Part of a small language model's weights.
Architecture: LayerNorm before each block, learned positions, biases, tied embeddings.
Training: a variant of Adam for these matrices, 5900 steps.
Each number is 50 + 15 x the weight over the matrix's rms, rounded and kept within 0 to 99. Layers, rows and columns count from 0.

# down: layer 8 MLP down (transposed), 1280x320, rms 0.0749, rows 1123-1144, columns 160-319
# up: layer 8 MLP up, 1280x320, rms 0.0766, rows 1124-1144, columns 160-319
down1123:78 51 80 44 59 66 15 48 21 22 28 23 45 71 48 27 53 57 61 37 45 63 26 45 20 44 50 83 87 49 62 52 65 73 45 28 43 45 27 31 60 65 48 36 29 30 67 29 75 40 59 60 76 24 74 72 52 36 64 34 47 51 63 45 51 38 54 70 99 37 47 43 74 37 53 41 43 79 52 27 40 40 25 28 53 71 48 71 59 56 45 36 60 47 61 38 48 57 41 34 57 65 73 45 37 58 54 20 26 70 72 59 29 78 37 60 54 47 49 52 61 47 46 95 32 53 34 43 49 64 42 38 43 43 55 35 76 40 53 94 60 47 49 44 50 99 39 42 57 46 27 68 50 35 77 53 33 31 61 49
up1124:31 50 47 42 48 40 39 69 45 40 81 20 49 58 49 52 33 34 43 56 60 33 66 57 60 28 27 38 59 73 45 43 27 73 42 28 44 48 45 49 46 52 76 66 53 48 45 52 73 37 59 20 49 40 34 58 69 54 47 61 54 53 53 46 65 50 51 56 62 59 43 44 54 59 43 24 41 54 45 45 53 41 38 39 56 61 52 37 51 58 49 44 38 45 59 65 60 58 64 16 58 59 50 45 51 55 43 38 67 45 31 61 42 59 48 40 61 56 42 33 38 50 51 54 47 44 27 56 12 44 44 38 62 54 49 61 56 30 40 36 54 56 60 48 24 55 69 62 53 44 31 38 39 31 41 51 54 35 69 31
down1124:75 42 61 62 58 50 64 71 42 35 37 41 57 40 38 42 54 52 37 55 40 39 48 54 63 22 57 65 47 66 42 47 72 43 48 74 44 56 33 28 62 16 66 87 31 50 31 62 43 58 60 58 37 54 54 58 58 42 54 44 38 44 37 60 61 65 79 53 29 42 51 60 60 38 59 62 42 34 59 42 41 44 41 50 45 53 25 46 29 40 56 63 59 57 56 53 56 77 68 37 55 44 57 52 54 47 55 56 46 54 61 39 55 69 44 57 44 32 77 29 64 67 44 66 50 50 79 44 60 65 48 58 45 52 57 59 34 63 66 32 19 53 62 59 47 70 41 49 56 56 59 60 52 56 45 72 41 66 57 50
up1125:53 53 52 45 63 57 44 56 30 59 63 35 37 60 62 44 45 50 68 40 34 63 46 47 46 67 42 45 64 35 41 45 39 72 50 25 55 75 57 49 80 50 64 50 35 43 39 57 41 38 57 50 54 41 38 68 36 30 52 29 55 49 40 41 68 50 30 69 57 61 51 59 49 37 32 46 21 59 38 28 43 54 48 43 40 92 70 46 51 53 49 41 50 57 69 42 57 55 47 41 65 60 50 45 60 41 26 54 55 72 44 66 52 64 51 00 54 36 50 66 60 33 03 37 46 49 46 65 71 61 68 48 75 52 62 45 41 39 46 42 46 52 47 50 38 36 56 39 69 39 48 42 43 64 56 40 59 54 64 37
down1125:51 50 32 50 33 47 36 35 53 56 47 47 48 48 62 77 60 29 38 42 30 44 39 46 38 61 38 63 28 64 68 62 58 61 33 46 57 44 78 44 55 59 62 46 70 32 52 52 64 52 48 36 51 62 67 51 38 53 63 48 60 38 43 53 60 68 57 41 80 45 54 51 60 46 76 55 74 43 48 38 65 60 46 50 57 33 35 51 28 62 76 56 21 34 60 67 63 41 57 38 52 24 70 59 41 64 32 45 50 33 56 26 75 56 44 70 57 60 66 53 25 42 31 41 49 64 50 51 44 37 57 38 56 67 62 34 44 46 46 41 45 58 38 94 49 51 51 42 37 38 48 50 58 46 56 42 35 50 48 51
up1126:88 68 99 50 49 48 41 59 49 52 68 41 63 41 45 53 50 28 53 56 57 49 39 40 60 58 59 40 57 56 69 37 45 30 67 51 68 48 63 26 44 57 31 22 74 64 58 28 75 35 40 42 54 54 46 60 56 76 69 64 53 62 67 57 60 59 32 50 62 52 49 20 75 48 62 39 72 41 77 42 47 30 66 71 46 51 46 07 46 57 63 59 32 43 53 40 38 60 69 49 81 57 61 49 49 28 57 49 60 44 38 37 31 27 40 59 77 57 65 28 27 54 24 52 44 10 56 57 53 40 30 42 64 51 78 44 23 47 38 71 62 61 56 59 51 48 39 53 33 41 82 16 48 66 73 35 49 50 45 56
down1126:87 96 50 55 30 19 68 21 62 59 60 38 27 47 61 52 34 34 53 61 34 43 35 53 56 43 64 43 35 30 40 59 22 51 53 46 43 86 58 47 67 41 35 70 08 64 15 73 54 62 31 47 43 66 85 51 30 44 55 16 67 65 54 55 57 49 59 41 64 62 14 73 77 55 40 09 37 36 58 68 42 48 57 42 45 60 60 64 59 30 41 47 72 39 35 62 67 42 45 61 21 44 57 35 55 37 41 99 57 59 41 54 58 44 69 39 51 76 56 62 47 49 43 35 46 54 28 44 25 37 77 49 57 59 56 32 58 86 53 57 65 67 52 44 40 74 62 36 63 57 66 54 08 43 39 42 74 50 31 56
up1127:80 54 39 34 71 41 44 41 34 51 70 66 40 55 66 52 33 54 40 61 62 50 56 47 57 55 52 57 54 70 39 49 48 54 48 69 47 20 46 37 54 45 34 33 61 44 64 30 24 35 52 78 55 62 68 60 52 59 45 58 36 46 54 45 60 34 53 59 61 55 52 22 40 50 44 53 43 35 69 47 27 54 43 48 50 58 40 61 65 57 60 47 43 30 38 47 26 55 35 49 21 76 55 24 72 62 33 51 13 63 50 41 70 73 66 60 51 07 69 75 36 34 60 54 30 59 57 28 36 42 00 50 51 44 57 46 53 49 52 53 52 34 43 71 29 48 79 39 46 42 50 49 35 62 37 50 51 64 47 84
down1127:53 64 56 41 33 47 40 51 43 53 56 55 25 29 35 59 46 61 50 36 71 75 74 47 18 59 52 84 38 46 67 57 32 75 54 30 41 60 70 28 33 56 65 36 59 44 47 28 49 35 56 38 50 61 56 42 33 35 53 63 59 58 64 48 30 59 25 49 61 44 60 66 52 50 46 67 32 42 51 42 31 60 36 54 50 47 73 51 78 50 31 70 23 64 55 74 36 90 38 43 52 48 46 36 27 37 44 82 70 54 62 62 65 57 63 38 53 65 44 57 67 44 59 51 37 53 54 60 79 76 31 55 63 40 45 23 64 53 64 25 36 54 66 55 37 17 35 50 36 49 53 55 66 54 36 80 58 60 42 26
up1128:62 39 68 28 68 36 31 34 81 38 60 43 80 63 51 27 51 51 72 48 62 77 40 36 54 52 55 71 53 58 64 29 43 66 40 45 58 60 48 47 35 40 36 75 62 45 39 66 38 23 17 32 44 35 74 31 60 49 55 53 61 48 70 58 46 34 42 43 57 80 66 56 50 63 57 64 49 53 44 50 56 24 71 57 69 52 53 55 15 62 52 61 47 20 46 50 45 88 35 43 70 54 54 52 26 77 45 45 49 69 38 42 47 64 45 44 37 54 46 23 52 67 37 81 48 71 23 78 48 37 16 57 36 40 53 50 54 51 10 68 45 56 32 49 63 49 60 47 48 56 14 07 68 58 47 44 72 34 46 35
down1128:31 60 53 53 59 40 58 62 50 41 53 51 40 55 48 52 54 27 54 34 54 51 61 44 60 49 61 30 41 57 45 55 65 48 75 44 38 36 54 70 39 53 86 47 63 53 50 65 36 66 42 42 63 54 55 43 91 24 46 87 41 20 38 62 48 75 37 21 50 46 44 48 00 48 53 47 50 81 82 45 50 29 43 41 60 61 26 45 59 47 50 54 30 47 51 33 35 69 52 58 49 35 26 48 42 43 62 48 62 55 46 71 59 45 50 44 51 49 46 73 73 71 44 62 39 88 90 40 47 65 34 74 33 47 39 62 41 81 43 23 59 68 62 47 73 61 57 53 72 57 58 87 42 51 49 37 52 12 70 53
up1129:67 65 56 42 71 70 41 51 47 30 40 35 76 49 26 69 51 32 63 46 31 49 59 32 45 44 54 41 52 63 32 73 40 79 45 64 30 67 51 52 61 36 29 50 56 67 51 43 43 51 45 60 41 37 30 40 46 51 63 53 52 51 36 32 49 50 73 45 65 29 47 26 43 53 42 41 48 69 57 66 50 45 36 48 42 40 58 54 64 22 37 52 43 60 41 55 52 50 52 44 47 51 45 40 42 59 52 29 57 35 40 61 34 46 64 50 73 62 29 32 47 50 56 64 69 61 48 55 58 44 38 45 64 52 55 37 61 50 33 70 69 47 42 50 68 42 41 29 61 60 34 43 53 34 43 52 54 40 50 67
down1129:41 48 37 54 49 49 50 52 41 45 46 36 39 30 54 53 51 32 45 47 57 59 62 50 36 43 53 56 41 46 29 56 51 55 49 33 42 39 49 54 38 47 41 55 18 46 40 53 54 47 38 52 46 36 38 45 51 61 59 65 67 37 44 43 42 65 60 49 99 34 51 67 55 39 71 63 41 35 49 49 44 34 52 59 39 54 58 62 99 52 35 47 41 48 32 40 43 66 45 64 56 42 47 53 50 75 57 58 24 43 73 49 42 55 55 46 43 59 41 48 65 40 51 32 39 60 65 50 46 58 54 46 47 50 61 31 46 68 57 64 31 64 33 60 47 55 32 39 35 38 60 46 55 45 41 31 60 46 42 55
up1130:00 78 52 54 67 65 55 54 38 78 55 58 50 53 62 65 47 64 12 67 36 57 32 73 53 32 35 30 24 89 49 56 45 64 61 42 42 66 43 51 44 71 56 65 31 30 31 56 99 40 31 29 39 59 41 71 66 62 62 47 85 37 45 31 64 59 27 42 57 37 32 46 28 40 22 37 51 71 61 38 61 76 49 59 50 56 57 46 34 78 61 60 90 46 71 62 62 77 10 20 42 74 88 20 38 53 51 50 41 39 34 58 80 49 21 30 33 68 46 31 45 77 44 30 47 33 24 46 43 63 51 47 64 51 60 85 31 31 48 51 37 45 45 55 51 55 49 54 35 45 51 70 62 52 15 45 57 33 25 61
down1130:51 24 43 60 44 91 46 59 39 16 59 48 64 57 55 68 72 57 49 33 34 81 74 47 08 82 41 38 46 72 52 50 82 32 42 35 27 76 24 42 64 20 60 48 65 54 48 84 52 23 34 50 72 55 71 26 72 19 44 44 56 55 30 67 51 48 31 68 63 50 41 72 70 81 55 51 41 22 19 54 51 55 64 74 66 10 49 43 52 70 46 75 68 69 65 81 39 53 46 37 78 51 31 31 67 54 65 95 64 65 79 41 31 45 23 60 44 63 52 35 37 29 66 37 30 04 30 54 64 47 30 44 70 54 32 74 58 27 71 25 94 50 46 59 34 64 21 40 46 46 77 58 44 80 37 63 45 58 60 37
up1131:42 70 31 61 65 46 55 28 46 88 35 37 44 53 69 54 57 37 56 72 48 55 21 44 71 44 37 39 67 52 50 30 57 68 87 70 32 22 28 39 68 58 82 48 71 68 43 75 63 47 31 66 75 33 49 75 43 83 73 39 52 25 40 76 25 30 54 29 67 60 59 45 63 22 66 02 67 32 82 49 00 80 64 53 35 33 42 61 64 68 22 70 56 69 49 20 67 22 61 38 60 39 41 66 38 44 47 34 58 51 34 01 61 45 41 56 38 29 07 27 46 84 29 37 61 31 47 51 40 25 59 28 54 68 53 68 72 10 49 39 80 61 74 24 49 50 60 76 34 29 34 41 41 48 44 58 64 64 80 71
down1131:52 51 74 60 36 73 59 86 52 54 44 31 32 31 51 50 57 53 40 40 25 50 52 62 35 70 50 73 40 31 43 44 27 70 30 74 32 83 63 73 48 60 17 33 44 72 51 38 35 57 53 31 55 25 52 54 78 36 24 55 36 53 31 49 56 67 72 56 77 24 26 41 73 69 38 46 27 18 57 69 46 55 45 44 26 35 51 31 46 95 78 57 71 45 34 36 56 57 15 91 46 83 55 58 45 49 52 57 96 37 51 63 43 82 43 01 76 46 67 27 30 99 32 85 42 50 57 80 45 47 35 25 52 72 62 36 45 65 89 56 60 48 45 65 45 34 37 45 85 38 62 49 75 28 31 33 34 27 49 36
up1132:54 49 45 31 57 56 47 45 70 40 26 61 42 45 33 56 44 57 47 58 41 48 46 57 34 34 51 29 42 49 68 74 55 72 57 43 49 67 53 36 60 48 47 32 56 54 67 52 65 46 45 48 81 51 40 36 64 50 76 35 37 33 46 68 31 60 57 48 54 39 53 42 35 64 46 40 60 49 67 55 44 42 65 62 50 44 29 43 34 57 82 52 63 47 72 56 43 72 52 49 58 49 40 66 45 32 50 36 54 28 22 39 55 40 37 50 54 59 59 61 39 76 62 70 50 36 41 76 60 44 28 53 55 66 43 14 66 45 39 44 74 33 65 44 51 55 45 34 40 48 37 26 55 34 44 61 48 36 55 82
down1132:50 39 57 64 47 37 53 54 29 60 71 30 59 66 51 60 61 59 39 45 64 48 46 28 52 59 59 42 60 37 26 20 43 44 36 60 42 59 54 55 42 61 65 60 46 48 39 41 40 56 34 42 10 43 54 52 52 65 33 56 67 57 63 42 66 44 27 46 34 56 44 58 64 46 59 62 50 48 53 60 52 51 29 60 30 51 66 41 61 45 12 44 39 62 26 46 52 49 52 45 35 56 42 50 63 68 37 58 57 72 88 31 35 56 50 45 49 39 43 45 50 28 37 40 49 72 59 45 53 62 74 18 49 44 60 66 24 36 56 48 33 78 53 27 51 61 57 51 51 53 59 62 53 48 65 47 43 56 36 20
up1133:56 78 46 48 43 77 38 35 41 47 42 41 63 66 70 23 47 42 62 49 32 74 85 38 48 72 50 40 37 62 64 69 41 67 50 31 41 75 49 48 56 04 51 41 56 61 57 61 58 31 44 25 52 49 41 25 45 75 62 49 44 29 66 44 40 55 43 54 55 49 68 43 41 51 38 27 38 43 37 36 48 59 56 58 63 21 48 20 67 65 52 50 74 62 48 10 45 79 62 39 31 66 59 57 31 77 57 14 40 85 22 32 64 72 32 63 17 45 48 70 56 51 68 62 51 47 54 50 77 45 47 40 65 22 69 65 32 60 48 47 59 44 54 60 41 38 52 50 39 32 48 60 26 22 52 61 55 52 75 59
down1133:73 38 51 37 25 61 35 54 42 50 48 66 47 49 58 38 59 62 31 22 48 24 32 52 74 51 61 56 71 53 78 35 72 46 50 35 09 69 69 30 80 35 69 41 42 75 40 36 64 47 58 43 27 51 60 48 51 29 66 31 56 40 76 33 45 41 36 50 47 31 78 65 63 47 58 42 30 48 36 82 47 62 41 39 21 55 37 38 80 43 51 22 52 56 46 06 44 60 66 50 57 42 51 57 65 37 32 66 50 69 48 41 57 45 43 51 49 29 57 47 55 79 34 54 29 52 62 07 44 54 69 52 63 65 60 62 57 27 72 44 40 86 47 70 61 21 43 60 39 48 42 36 63 60 40 18 40 56 31 48
up1134:45 45 38 74 47 24 39 25 19 35 27 48 22 59 64 70 61 28 67 60 65 61 48 48 61 33 10 58 43 52 55 52 20 58 63 21 29 43 58 58 66 51 51 47 84 60 51 71 12 59 34 63 44 61 44 67 33 52 44 48 53 52 58 69 58 74 70 69 59 76 71 66 53 65 28 53 50 32 42 53 49 68 36 97 53 49 78 39 77 62 62 59 52 31 66 44 69 39 67 53 33 52 68 47 25 54 54 79 51 63 58 48 72 62 55 42 52 37 66 30 21 45 57 63 37 45 33 28 72 57 37 44 75 51 75 58 69 50 68 33 58 63 53 43 55 45 56 56 71 32 73 62 59 52 49 63 50 46 31 56
down1134:50 59 63 50 49 45 39 63 49 50 33 62 56 53 41 45 37 49 66 55 51 27 60 57 69 63 17 33 65 56 34 66 73 61 48 66 54 30 56 56 47 45 73 40 13 49 41 44 51 63 57 54 56 63 56 24 29 67 43 47 64 60 33 45 32 62 38 40 43 43 56 18 47 57 29 65 36 50 54 60 40 70 28 07 37 22 31 68 48 61 42 52 68 76 37 19 56 43 47 92 74 53 30 58 56 39 69 61 44 40 46 38 41 76 55 54 31 39 59 25 70 64 68 24 56 58 47 26 31 87 59 52 43 39 43 44 32 53 59 58 63 69 65 65 40 41 51 53 34 38 43 15 36 68 49 45 35 65 70 18
up1135:67 46 59 45 69 48 61 54 44 76 45 48 85 64 61 53 70 54 37 46 40 62 41 70 57 47 47 71 66 66 39 39 68 60 34 46 37 62 30 51 33 66 53 59 58 74 66 38 66 65 42 44 50 48 61 56 44 42 63 33 74 43 34 58 54 50 28 55 59 69 39 59 52 46 48 16 44 84 59 40 41 36 58 83 42 69 38 64 51 46 24 31 56 50 54 70 58 47 55 38 53 39 54 34 43 36 55 64 55 65 50 54 67 37 64 45 28 35 49 44 52 47 29 37 43 43 43 63 45 66 41 54 66 41 55 37 57 35 28 60 36 73 64 42 55 32 49 39 52 46 30 38 49 49 41 58 58 49 54 47
down1135:43 40 28 50 50 53 65 52 63 31 46 69 46 46 40 46 43 68 56 72 57 41 40 44 57 58 62 42 32 59 65 43 54 38 71 34 70 45 74 46 63 46 45 74 47 65 71 53 42 42 42 32 35 52 39 34 21 51 50 67 27 32 53 45 54 60 48 49 00 42 47 53 38 62 41 60 63 52 57 64 50 44 49 54 49 60 61 38 50 56 80 22 71 64 44 40 45 68 37 51 36 34 60 27 40 38 58 54 24 37 47 63 49 45 48 74 69 59 67 48 57 66 56 54 52 49 38 25 58 27 57 41 32 23 54 47 44 62 55 33 44 51 58 53 55 55 62 44 51 54 33 57 69 60 59 69 48 61 21 58
up1136:41 49 50 64 44 63 56 45 25 48 42 51 45 68 48 64 55 50 37 54 73 43 47 18 67 41 60 13 48 68 51 57 62 53 43 49 72 40 59 31 91 58 29 41 53 58 55 46 25 25 54 53 95 34 32 47 30 66 48 51 96 64 65 64 62 29 57 36 60 43 48 25 43 42 60 56 82 39 81 47 59 63 42 72 71 38 52 35 49 58 51 38 38 47 51 75 31 34 44 31 47 51 49 41 31 46 37 51 54 63 54 70 35 51 59 56 74 43 26 71 39 40 57 63 57 37 31 47 61 36 39 57 43 67 38 48 55 46 52 55 65 15 48 55 37 45 53 50 50 47 44 41 80 37 32 35 43 34 40 56
down1136:63 37 26 39 64 64 57 44 37 43 31 63 32 50 52 56 49 39 33 31 50 46 45 66 40 43 50 44 49 29 82 56 46 50 75 81 82 37 12 36 37 60 58 35 60 37 39 52 51 53 67 86 54 28 48 18 32 56 45 54 41 59 50 57 48 93 71 63 28 25 41 64 21 51 18 55 61 55 52 50 47 44 12 52 57 47 58 59 70 63 34 68 48 74 54 56 69 31 56 62 56 55 57 31 57 87 24 31 66 52 38 24 45 90 50 51 37 25 48 14 50 38 61 47 53 32 17 57 66 38 48 37 82 52 36 45 84 73 45 73 40 26 36 75 81 35 41 16 53 39 37 79 53 39 69 38 35 65 41 76
up1137:53 73 24 70 25 63 27 61 37 57 34 66 61 54 48 53 38 53 24 63 52 38 55 46 55 41 60 10 38 60 55 74 18 39 41 43 34 33 65 51 35 41 46 42 59 54 68 49 40 75 67 14 78 60 68 23 49 46 28 34 58 58 64 56 69 39 50 44 75 43 36 67 23 34 29 54 54 49 66 70 41 45 46 26 24 34 41 51 55 40 37 52 73 66 27 69 44 51 50 66 53 72 51 54 39 55 55 51 70 15 41 13 67 61 46 56 47 47 59 29 41 49 55 30 35 33 60 70 48 74 42 59 51 73 46 64 53 44 33 59 51 50 71 58 52 19 65 51 56 49 22 45 60 33 48 20 62 28 32 34
down1137:53 48 58 49 39 57 39 56 61 65 61 37 49 63 41 29 26 64 42 67 36 52 47 57 51 41 65 35 38 54 63 46 50 42 56 39 38 40 52 26 58 28 56 54 36 74 58 56 37 67 39 66 55 50 55 49 68 42 81 57 53 52 52 31 50 65 46 54 00 53 75 65 27 56 61 46 54 35 56 52 41 40 47 49 56 35 64 45 33 45 69 57 41 61 23 62 76 24 43 68 47 55 61 82 82 27 33 67 28 64 54 39 69 17 27 43 39 84 66 68 64 49 46 83 71 46 79 70 52 34 17 33 79 25 42 69 33 77 36 57 29 48 26 26 85 64 69 43 23 49 73 60 26 42 50 57 36 74 31 60
up1138:36 58 29 57 76 52 62 54 37 66 52 69 39 65 47 82 56 54 48 53 18 60 51 61 67 69 47 33 00 48 63 31 50 77 36 61 47 31 68 22 62 36 35 50 50 55 84 46 81 65 55 65 36 50 50 67 23 80 50 68 49 21 58 50 67 59 53 44 63 22 67 20 27 51 15 28 78 40 60 25 67 54 45 57 53 60 43 50 65 46 51 69 48 66 64 61 61 60 18 56 40 70 54 60 57 28 18 31 33 49 36 54 60 45 19 45 54 22 69 38 61 76 47 40 43 39 39 24 52 63 30 40 50 60 48 62 22 39 56 37 72 28 64 57 46 65 80 66 29 37 66 64 55 66 31 48 48 28 06 82
down1138:59 50 54 41 64 35 46 60 33 68 45 28 62 67 62 45 55 15 46 57 43 72 72 45 35 31 25 58 38 39 34 75 64 59 41 47 15 50 63 52 69 70 49 42 28 15 45 41 75 18 63 17 41 50 61 67 42 48 59 10 53 49 30 44 41 73 37 47 46 41 31 45 57 37 28 61 50 77 62 59 68 36 53 41 41 44 84 70 24 47 48 58 44 78 48 54 83 74 31 48 46 40 45 45 58 32 71 45 71 43 30 53 43 36 81 64 61 60 30 67 47 59 41 58 68 38 48 23 47 42 25 46 74 47 51 29 58 40 49 31 47 73 92 62 34 80 51 71 55 63 44 38 71 46 34 68 89 44 60 72
up1139:50 52 52 52 62 57 38 57 34 53 61 30 70 43 41 55 56 39 45 36 60 71 46 50 91 47 43 31 47 59 50 66 36 34 60 50 48 63 44 59 55 62 52 53 52 53 64 50 61 35 58 42 33 55 33 46 40 54 49 58 65 28 60 68 51 42 48 34 51 58 56 62 69 39 21 44 49 53 76 27 45 75 27 51 58 45 41 69 62 73 61 32 54 62 43 46 39 47 52 17 31 51 57 42 48 52 40 41 56 65 51 76 58 56 40 45 41 32 53 66 45 41 39 40 65 31 71 61 64 43 62 45 30 54 79 38 42 42 34 71 59 50 80 56 37 21 48 44 63 57 71 45 51 54 43 51 52 39 40 34
down1139:43 46 53 57 64 43 62 46 62 49 55 43 56 56 50 41 69 57 58 39 76 30 15 43 64 35 54 56 69 49 34 47 55 46 31 52 63 68 38 79 27 30 37 57 57 46 32 51 34 67 23 56 50 59 60 42 53 56 59 40 62 52 41 26 50 55 47 34 27 73 51 18 55 28 53 49 28 38 37 53 59 72 37 60 62 63 52 52 29 64 77 43 56 37 48 55 56 46 28 53 47 24 48 59 58 62 43 39 35 59 50 49 49 56 29 70 66 53 63 53 42 52 62 61 35 60 29 49 33 40 77 32 60 37 41 61 52 48 44 61 55 69 46 51 53 54 59 36 49 32 46 63 35 65 56 54 51 60 73 42
up1140:54 83 50 96 36 63 43 44 36 84 45 60 78 73 35 70 27 65 33 50 46 67 47 38 57 46 63 72 42 52 27 76 38 71 41 33 38 38 54 28 39 52 60 53 52 73 78 48 58 51 27 51 34 37 78 53 48 39 54 53 65 42 45 40 48 43 53 36 58 52 74 40 40 34 45 33 59 43 57 47 58 63 55 37 79 30 31 45 73 47 38 47 66 62 53 50 46 39 20 19 53 63 64 59 83 72 38 29 15 34 60 33 60 41 35 45 60 21 23 52 56 58 44 89 43 87 53 68 48 61 61 37 43 52 77 61 30 40 55 61 38 72 43 12 58 44 62 38 34 40 51 50 56 52 55 67 57 68 43 28
down1140:49 56 21 39 47 73 63 26 66 55 74 42 63 41 60 45 66 57 42 50 23 55 53 67 48 37 58 54 38 53 47 35 54 46 43 48 45 58 51 89 52 71 60 75 57 41 51 72 62 53 55 48 62 37 36 47 49 60 53 45 47 55 62 36 53 48 54 54 48 41 45 48 51 39 81 55 37 57 48 37 68 37 46 48 29 33 35 60 43 22 69 29 58 82 54 51 63 58 43 41 61 75 43 46 49 22 47 57 64 66 50 35 60 50 57 65 54 49 47 55 46 24 65 66 62 69 63 53 60 71 50 33 47 40 64 59 34 38 49 60 55 40 18 52 59 42 40 65 13 47 37 32 26 40 56 48 48 47 45 36
up1141:39 67 39 65 66 58 41 58 23 48 24 52 36 76 44 33 50 28 43 41 44 56 62 45 54 69 53 41 39 47 47 38 54 52 54 71 50 68 41 72 58 22 53 36 43 46 59 37 55 48 43 46 48 59 57 58 37 62 19 38 59 58 21 57 42 64 54 33 58 45 40 26 39 72 72 39 49 44 42 60 59 60 49 42 39 58 57 33 61 44 58 53 70 50 63 63 26 47 51 39 48 69 68 47 58 46 16 49 46 57 43 50 31 62 66 67 52 78 40 68 32 77 39 63 28 42 50 39 21 40 51 36 56 44 88 32 18 55 44 49 55 32 17 48 44 49 55 47 56 23 54 48 51 75 56 58 55 39 52 47
down1141:46 45 50 27 62 57 60 52 63 34 52 56 38 50 59 37 50 27 49 46 59 54 45 55 42 74 50 65 36 32 54 80 39 50 42 36 31 53 33 60 33 54 74 49 46 46 52 41 53 38 61 70 43 38 45 40 42 59 37 56 34 34 21 32 53 49 43 55 54 37 47 28 45 62 70 32 37 41 23 58 50 55 63 45 35 40 62 84 57 37 60 51 47 65 68 27 44 46 67 64 61 65 51 55 68 47 48 41 46 51 40 49 44 43 51 63 45 74 53 60 50 49 52 45 44 35 57 58 32 32 47 72 73 31 52 51 43 62 48 54 61 47 54 57 64 49 41 59 77 62 30 49 40 64 32 36 32 36 33 46
up1142:59 56 47 43 48 49 05 75 56 34 47 55 25 64 37 39 41 51 74 61 21 46 65 63 54 37 70 53 55 57 64 40 45 47 59 43 47 35 56 52 42 61 44 48 37 48 79 41 61 67 64 32 66 18 32 56 48 42 46 37 48 38 66 49 52 39 53 31 54 49 25 45 57 47 40 23 56 56 50 46 54 58 39 58 54 49 55 51 41 29 57 59 58 37 49 62 42 49 53 71 34 44 45 43 52 37 50 47 53 41 42 49 33 61 37 41 61 54 56 64 42 56 56 37 37 35 60 53 20 49 26 38 43 50 40 64 58 48 52 61 53 27 66 48 47 59 65 39 49 41 53 59 49 49 54 57 48 59 58 34
down1142:62 50 50 64 47 41 65 45 45 49 58 61 48 53 62 61 57 45 55 61 36 61 56 40 42 58 45 57 52 49 51 61 51 51 49 61 48 42 24 56 42 49 39 38 77 45 52 15 37 35 47 56 49 74 50 54 49 53 35 41 67 72 58 42 57 74 49 68 46 48 46 40 69 55 58 48 47 39 47 51 53 48 46 45 51 28 57 34 50 67 48 57 37 36 60 32 33 54 22 35 37 49 46 65 40 49 59 61 68 32 30 20 60 37 63 37 53 52 52 41 44 51 33 45 54 81 52 36 58 51 56 69 58 69 61 39 61 57 51 42 43 43 51 58 39 46 63 60 45 45 21 62 45 43 30 44 72 48 57 30
up1143:47 73 28 32 28 52 51 80 47 83 50 30 54 77 67 50 82 30 59 65 37 24 38 38 40 47 34 60 29 43 58 91 34 78 67 52 46 57 22 42 47 59 60 47 42 77 55 43 70 34 50 62 41 52 31 46 35 52 38 42 61 50 53 63 64 38 67 20 63 52 51 40 10 44 72 62 50 53 36 56 28 62 59 50 65 72 59 11 61 68 74 44 57 31 66 67 47 64 49 57 38 68 46 26 27 41 53 46 65 52 54 55 60 47 50 46 25 64 66 05 75 70 39 69 81 59 45 53 45 50 30 47 41 40 39 52 26 38 39 33 87 50 27 45 60 61 45 61 47 62 19 33 48 43 47 45 52 47 74 65
down1143:60 80 57 37 36 79 18 35 52 49 47 44 36 69 47 75 28 29 53 27 27 70 38 43 39 38 55 58 28 48 75 13 49 68 42 41 55 61 62 47 61 37 43 38 30 59 41 32 60 43 48 50 62 52 46 72 71 47 45 40 46 93 71 15 84 58 81 70 79 39 60 63 44 52 56 31 50 71 70 62 48 53 66 41 19 56 62 65 48 48 58 70 49 66 51 20 44 48 31 48 70 52 46 86 71 42 53 68 38 58 67 38 42 85 34 58 41 57 65 89 37 24 67 79 29 27 53 47 51 56 16 51 52 79 90 73 18 57 44 43 81 39 44 29 63 60 43 62 34 45 45 50 60 46 69 31 35 39 36 43
up1144:44 64 35 61 43 43 49 54 34 83 70 38 55 66 49 31 39 36 55 67 51 61 55 08 76 34 13 44 29 94 08 49 26 32 29 30 77 46 50 23 59 50 39 45 69 53 47 50 60 34 55 43 75 62 53 64 46 39 43 41 61 53 58 30 57 31 50 59 61 70 47 58 46 39 48 39 59 16 72 72 37 37 24 70 53 57 61 43 57 45 44 59 66 62 56 56 63 52 23 34 30 63 45 61 22 46 47 64 41 69 56 65 36 50 40 39 25 42 41 65 50 47 67 42 41 55 34 65 63 46 31 53 45 75 38 48 48 60 61 42 58 64 44 48 33 57 34 39 41 66 24 44 55 40 65 46 53 49 38 51
down1144:60 54 57 58 43 52 48 55 24 67 31 55 46 52 59 51 49 60 72 48 31 12 66 72 51 52 44 39 46 53 45 51 70 33 73 75 48 44 62 90 56 55 82 42 69 30 92 53 68 72 32 71 54 43 72 66 68 57 66 61 26 60 57 77 53 60 42 44 52 63 63 30 50 62 63 40 32 55 41 39 60 34 43 41 49 55 30 88 40 72 42 52 41 44 50 33 40 42 42 60 51 67 38 60 40 55 51 46 38 48 36 45 64 47 34 52 57 29 38 78 74 39 41 68 47 35 44 67 63 45 55 70 77 59 56 11 25 28 61 56 39 51 49 52 64 41 62 59 71 51 42 50 36 69 43 55 27 53 49 56